Each number is 128 + 24 x the weight over its row's rms, rounded and kept within 0 to 255. Layers, rows and columns count from 0. Numbers have three digits each. The size before them is the row's rms in percent of the matrix's.

# o: layer 2 attention output (transposed), 320x320, rms 0.0343, rows 254-255, columns 0-79
# v: layer 2 attention value, 320x320, rms 0.0277, rows 255, columns 0-79
# q: layer 2 attention query, 320x320, rms 0.0277, rows 256-292, columns 0-79
# k: layer 2 attention key, 320x320, rms 0.0277, rows 256-291, columns 0-79
o254 102:107119152100159121127104136120117124141104102197154114192119108141159138103142151095132116085131126145073132153146116121141165128131113127126148123080107127153140200078141114106086122172156152118148113153152141149127122102097133159138160089
v255 095:124098140115112152123168145096172090121134154121136141088101109166157147126121100108112141137164119129146128109159136139085142127200123098080137104082130118150108115154134105126134131170159104144132150091166122124128123111096133122137126105
o255 095:098145138099122177125105125095137130136119117126164139105103152118093127144176147074146084112150118105125129115141135149177088124131097125143132118135137160135121143140139143114171143127102116109117117149110147083103112163163109064163123127
q256 096:094151102146107120093123115123150141126140125100101169133155125156112174054124150098120094185164098125172116118102140131140131105116159129173119148125116133144134121126125132139123126150144144156138100129099142114084126112118076114150142136
k256 102:119171123139083126154147109167125130128118108120135108137115129179127154111110109135112124177142136132114139100089164091123134110129162147125122148108146135099091164129124112143111140134064064186147097147159144109145131132111135128129130111
q257 096:116121160115110121117123101105134154138125104061136156089119123155109153087081119105167076144134078132137118146118135124097138092142169152112077135129163150147148119114102092132114153145123155110168085139133122154100133133136090106126123105
k257 088:112118103145146123146119139170158131131171122104119102118098141163128155090084094128138160167143156123135157123118178147099160113143103134129144147151147112101119094109170129126126170115111110161160177157123150146124093119121137173145147164
q258 086:174138163160136089201123130104162138131139090131136137116129111125123122148146102165087140093128164128165162109130124143129168143127091133110127119100169136083127137151127129115155087114092126140162163111137156151125120097126118126124138142
k258 091:135088139122096160167126100158148098103083092178154165151128137122123111182136176127114099090128108119121113146107143160138118130120123143116086123138097116177147131109095128122105121089113164087153100128118159167136139146104138161152136152
q259 091:174124169104100122165145095105144097117128149091153145112121089188122079162138110164153109104107143118141144124146113144148119145153113121103130120132131117102122097149101137131140126105132106097132123174148102159145165081089152126120147120
k259 077:133085161156160087116144078126103124110113138159118125118137126101112112094143111139105087141160105132170105127138119134134145123131137122134111139107102132089141122119157102134131086120104130136098100156108132128135123124162130129104087097
q260 084:143071158117118166114120156091119132106117102136133154141155091150136109117141156150143104112134158164152084130106132123128140115148150139121142094129136156114165104127128074109128130119133165116122101154096109174111108134150157115160134144
k260 095:140077130177153106133134108149142105138140134142169102125106148144121136146102131102135135125128123130158140100151094149121130121086126102118101128124117125107148047101172114129127165140126132102103165130138156146132092103127092147117116092
q261 083:122130111101123098192124097124154099130054128135146105096083127177102131138107117125133141143134111108114173131098148109163101114115143127169172095141086064097121134114149073170120131120159151110116105092129146131122109135138137132153114083
k261 089:151094192137107152114108147146137099112136158158143114137131177139132129150093146122139101124133160097098126147157131114133117103126121122144160139101110152120133121097129145102124140135098132165151095118145117115215119119148144179116134101
q262 091:097144138137135130122130100152151173143108114140143126112132090158109191113116103127137125111101120112143134141108114163161104118156096138148099119122153107133102166125133155144098151129134167127138112136143165145146143132128102148122154112
k262 095:087174126110090133158128153115117094161169145129143089188141160133171103126120090105172108117130168134169118086130123110107129137139167124120143135112133138141127135105098100144136132126099144133127111136096120180088094120130123109128098137
q263 099:162166123108147145155148184099138110145126139159099156141134167135110109108136138119130121121152162140130109137125154114087135160097115124126138110126161131119160091126148119122150086129130104171152145108119133157109116150148115111114128086
k263 104:086107161136138173091175167124136177126139111118166108134155104133121159158139162159198108105147087118111100116109126148153101144157164138146110125131107164173127138112112103089096151127097130131134113112117142157167179108082149161136135151
q264 097:144119125131164120123127149157110116138100137070122103129137145172143168138152155099104115131144159169139111143163104155109118121129155116131085149141109125125146157150155166103108165127155098090127142118095137169106076109130101125145135115
k264 096:141100129126137119158164104085125176131146116152138127083124119130133145104128115145104120112162094120170082141146146118102139112180121099089127094115138098133110138120141120133124147143094117150120124125113088137118156185117155136135150115
q265 095:126141145114094117120158122114117128142127100153139112108128122126078110202148128086117153101122098145101140119164154138157103134165118147132139130161160148109187130131131127112161145146139132080094141187130143128162126102132160098127129118
k265 095:151101104153165182172106103106149159119150146118119143120145127100175161096102187141142094107096153086147107147134109130142123105125115121129133115123131097130088126108118101111169135135120148089081154089133123121103151154164113095139124133
q266 094:110148107135123102102111174119111129148117147153130113100127122142163129098149109100117122102131082105130124119135137162125148101169120100108132102153079111144153113126113124143138142148149168179137156076091147125116141166145104146102102108
k266 097:145147125092159118158125115138132140149086124096099134136155125131131145114183102184137126115083131167099119113148138134115125127172100119114173112123139140141157140139107129095101154107111138132191165115159150145148097148113169123149136116
q267 089:166105107157131112136128108127125100145144125163163130106125117144125136119127136113153135124101078122088119150109095108112142168113112130143109147134175124115117067141141089157145107090163154119123146082179129144099110161138127136142109113
k267 090:132179162136137082115074159164161095148115138158064137105137152175161166120099099111159141148126105106187175110142147072120111112136147137105140127130145113153122105143146120152112172130137123108129117127094108105126109130112101111181170160
q268 097:154116136136153131160140142137146120135082087111143127131144141129127123089143138157124109162179138072110160104149099144145141147131184086149129105139146133113154125125142124102089133087089136122106182147116147075096164085154165093157103119
k268 097:081099113093070163122137123118140142113159144149149135151097105115145141142158108105133137157149154157095057122115114130123133127178140126135091126125155080120130103105160150130159136127121168141114121119125105155150156122079137131102169175
q269 092:074143093165117114091156136111129135147138144120149125147134084127069127096088117117113137161194110112117129147121079168137148096105125173148118098111138129089100100123129112068122100165156125113147081132088140147122150122115081116134111137
k269 093:120130142116085142113106140137118124158136073081138117125140052127170133047129150146104140126105155110161112137126105124124149158122138130116141155146135117121152099121078128096151159118153095108155148128122132093159147134145128136125136108
q270 095:138158125133117100121109143158127148148101126139119119195124107136135140137127122124110099102138131118125122114141126091150098131145143131112164123161123146191096102143151138149109144121172125124092157153142138124104123104127072100128134137
k270 092:132126121161104136145105166126129105099103155140073122124163166112121136077117113176121162103124132122110137133100115108112087144081133117119092133150084085108103156155157113172128153121115136132124127118119103150177166128150136148130166174
q271 103:153079160106137157123139155164109129126120160118127150172137152166107088161115133112163118158180186121088119107072157144070163112128129161124125120118104143154160074123132107126098128084162144088104101133153136149132107132157126078116107148
k271 096:072155111143137152112146169137094120124083130121099115129103116164125112132158113153123122160121089141118144075141119113119098148103093107078111155100171147113096171108126085168136157142090109156107180143181151113150113114148104123111099139
q272 098:155144154110144121126112160103142149147145096124130078097090149165134089147131143125120168148108116158128104115154117159121077164131142082128122076115140136098169146125150138138099168099140117133114092135143137060112114125139127154108165120
k272 099:159115139134173127095086126108093141161073113129143134148115114089146089131096155125096148137167124140110156140134137137110173153139114188102210173158139132173132112130124117062113098129079121140116137168130165144119141149148161154100124120
q273 099:094182134143148107081152194123162125116126140087088137138117097103137130158127103106069138096147146092110127109176121121122144154129120124146140130157053116104121134145122115160143172119094165132111132101129132110100163087112109134190119106
k273 096:146142057103154114138108128111169152156144162119120157136119172110175155110115129129159073124149088111148094128139119107126144110137141146112126136081109099117143110135144132078125124110124110112152096155097158138141108122138184098076116126
q274 097:084130168098119122149095142150122105112130061116090164140149171135106125105085133140179125165124159158133152086133099119129098131128146136121142145159071103126129124136077131110150114142133133150145112125114130115102148107113096111160115135
k274 109:116111155135108111120163095094143092104124155146148137129120116141113155152120170095104123110120074118132069122162113155119127103129135156149139122115104140096133079101143135147120154091140141128074106149154110140120121136176153116116136116
q275 102:117125094118149146103140131128155133110164147144163117055159129135110151116104106095108128101138145152150084085113109138110142129122102145164104119126127150130141126166147135111122117152145118143095141134110120131123128162139123108147112116
k275 100:072127128130104125140087122135176133124123146162072091167118129138129105109148155117128149123169110115150152160118157113143147123152125137104095108147137149164153142113119100106156163123102135091146176099110101124096109104119125123110083154
q276 103:161096134108152104122127164106145191143148130129155151113125127133126140169140160152124145141125164157157160154096145168131101081098103116165168133130094074114118129131109114126117095139120087132102184141086095114158108151162140103150114141
k276 092:130169156111093134159153115151122191174134139117055117132152153142160107106113152143141137109156138095122131165133136117165152103141157121094160158102184133115127150193078121106123083132146122170163123153137122110143161100087139155118115125
q277 097:122119146157136120151141113123147081125109114127123142100174150117094131114151172120103156155110146135133135102087089160186092145117115126160120060091143137137149125125137143142154176130080145137135153152165125149122119148172133152118120136
k277 097:141151164104098104136135118139158139143147113163133127140121064136161168130146142158120152112160143113106093099127118080082131115129123144121161115131103128122121168138120105116159077103120105149136134101114130081145117134111122127133135139
q278 100:154118094110137141170083138132180142138089136167157144139127124153140076140144097117124097145126127151092189160170120139117109111114105121131159111104086147145151132166149159133131121152108113078131109133110116137072160139139101119132129107
k278 096:118126136134153117167130135127150127138142165149091078133143164103136145122115160121147125147099128143137144066116184108111147122103127098126126175152137110113111138100121107116135135141117105147051093089162106132149114129071130135129092129
q279 104:130147133128149123139139117123135174131132125111146119119133099125164133131162144071105092162158113087140115157131132142071116144134147105137149116169125155137161097107151146104104107139114140138127065074162131101136178131124187136110137143
k279 100:109153150136146196105084132147107130109155125159094093150116150146116140105133166130114124137112124074101119135132128117158123115117123166147166113116098124139098146175123168129132064106120146127122134144112155137131104131144127108133118159
q280 096:126141143131167114124137145138117076127130171118151131119126085112144115127137140166162084168123132119115116139062137151095114112129176126154143086135140166139129150132106169156185138109180155126169134116202155142104121119145120139162111086
k280 096:174133116132145170098103109133097097145122125108118156149157123154089123149123131135105149115138083115111121086148096131134127122146119119093170140122121115108137102129133140128151134098155171141150113138139169119135146095145116128124136153
q281 103:082103092160140122115141106142136172177123129117108146182148162185121122111141151151115123112121103150125122128119063141113145093180150161164102108137133140145132135156073113100115100135164112152116154135085149162127124115115140150138097127
k281 097:131083186096134143097146167138140126126134143133103181121106118123125120117137121115117136133111110103125133122133178145126148128154125098105127142077085134145157076113105085171127138118154103123102102149156113111137117100151120128072153137
q282 103:109105128085132114113124099182146158145138131124127104119084116179118126123113091111132148135161139144167118123133106102123115103147176157119146140136103153115138135132101099136137173176100146130164135125118103114098136158160132125175161141
k282 101:087137128127112163118120087123141126162078084140145152151090087128128077143139186098096167121136120126129111114105117092155124135097112156104133157124094109117106126123149098137108065110169092144111107106152117133127149124149133124115131128
q283 103:128137123128095134136111144170144117120127182095149139101147193120124144133131129114185104145103145114099132155140122139188166151128135151160121108107112135155112112123129124111125116106149133148131135157120146109129177154086120154165124147
k283 097:147084163121171131070133098083151153110150125186124115125097092135102103123117126124138143138165105124131089091124140147131089114130113122124134147163150122109155128093112069090124087170127165102149151133126123105141093083198090128151119138
q284 105:093149138149120123133135100115136120137114123109089124112114105125124099117137125116138130123123163149099110163168127125151143132117183115128106126075093111104127085136086125092137120083155164132122106097156138127168105136126205119123085135
k284 099:183139122160124143112102206128157130127116129156169157099148139110107133096104143125145090127104083094123134136130100130125105141124110113122114138129144147132098141119164145163146105141147124113101109162108144136128116135097087134124096115
q285 097:156123128160122144092125167122129119151156119123087131163196154165145121142083105120138129087158070091113112129157142134120130115094099123121117102115115098121159157135130091148132136155129113133141154099114131134119156136125147193124120117
k285 098:143093130125122104137142096103141148143162107086148096148135132110115135063154151142148147139092100138133117156104131085114145146129117117144141172110141133147094113177141147088162134126124109140134115134112116155134110152098123172125140132
q286 100:145146107090162155137123126109138134139123100140092099148112093166118130145091142173149144134133147170153122115137095130118136145109089130156125144099143122144112146123171136107140136127117197135132150121080119148129167145132135129159115186
k286 093:106124174129112112135134154126102144132121094126115107128108107140087172112129111107146137122136160100129137135140110168144108109161135110106095071128129161115131143162110062160059088093125149140122090197167124146141107157108153148109160111
q287 104:143092128131120108131103181117129124130104158144118154103139149117171129114144144143123101162157129127109138090132129122152115093189178126113175146145119110130158119120166127146153099104122107131120150109126110129131126138138082118165145108
k287 099:157110103139100136178127118128121151101127118109127083111107115139142165124133125115149104101147128124086143171116113140083140169120128148104121090127106141129059114121099137127134135123152168118087167158147121133154131108089119164074116108
q288 062:199128148162116113175143136088134116117159162115163162088100119100165111206115154151129121114132126089111125163123097163105127147136091130106165119137150103136103154148146091140098132127136121136104149115162121118150130138111183144103139148
k288 072:116162139145120134131120080147148100108125115153083136173128099126099163101095146132115121149144105143145118106141144127129129144114123134167096103150152111155127111141145114141123106146121154133155130105118150140116113143111076137163159141
q289 080:133120105138101115090114171120101164134160163130135135109137152091121097138128156124113160129119127142153146124117098143124099152135096082147141167148106111132060173136105119142101159162129145160088135119156141063119111152150089138108132102
k289 077:106167121126150084117160117098119139104109107124130158158122119130161186129116109151157130138111134130131144140119116085098152082134166148132136116129165107154148169144136105101147147133136115103106080167084145150081170131115137094124132134
q290 082:071117117104133132106118137107108170164153131104113144106195101115103159092138143131145136171148110136160150168119102136116117115113124111169102153158140120121132099164140145163120173166138129126155128138105149110106111128152097138103140087
k290 084:091117121129101112133103145181087137128133076154106113099093121130152123126124121154127110142134109172121116106132156090108163137060106125132094111118174144100102191144094173152132135108112116148145148107168077104096124115103111145150159144
q291 080:115119117107142146116123152117087135118121153146140082124187156123137124135100119114114122188143111125162127126139130148132100118123126136137124165163175123144117125145109113139132136128099104125125137141166152116149107122123124118111164145
k291 086:181132106096095143163112102109132094134116138120117143183154100133153087148121137120143126124121112129135130136099147164120124148128128126122100136122073148111143132110141114127108114095155095142142121134128115152149184138179129114141099193
q292 088:073093089131150099157135070116095155146121115117113107115134142135125112143142157102124123140157154153141142109126112079138145109121106158162152110114122114162121133125159114098178120149100145127136120099129177114108131165143150117137162089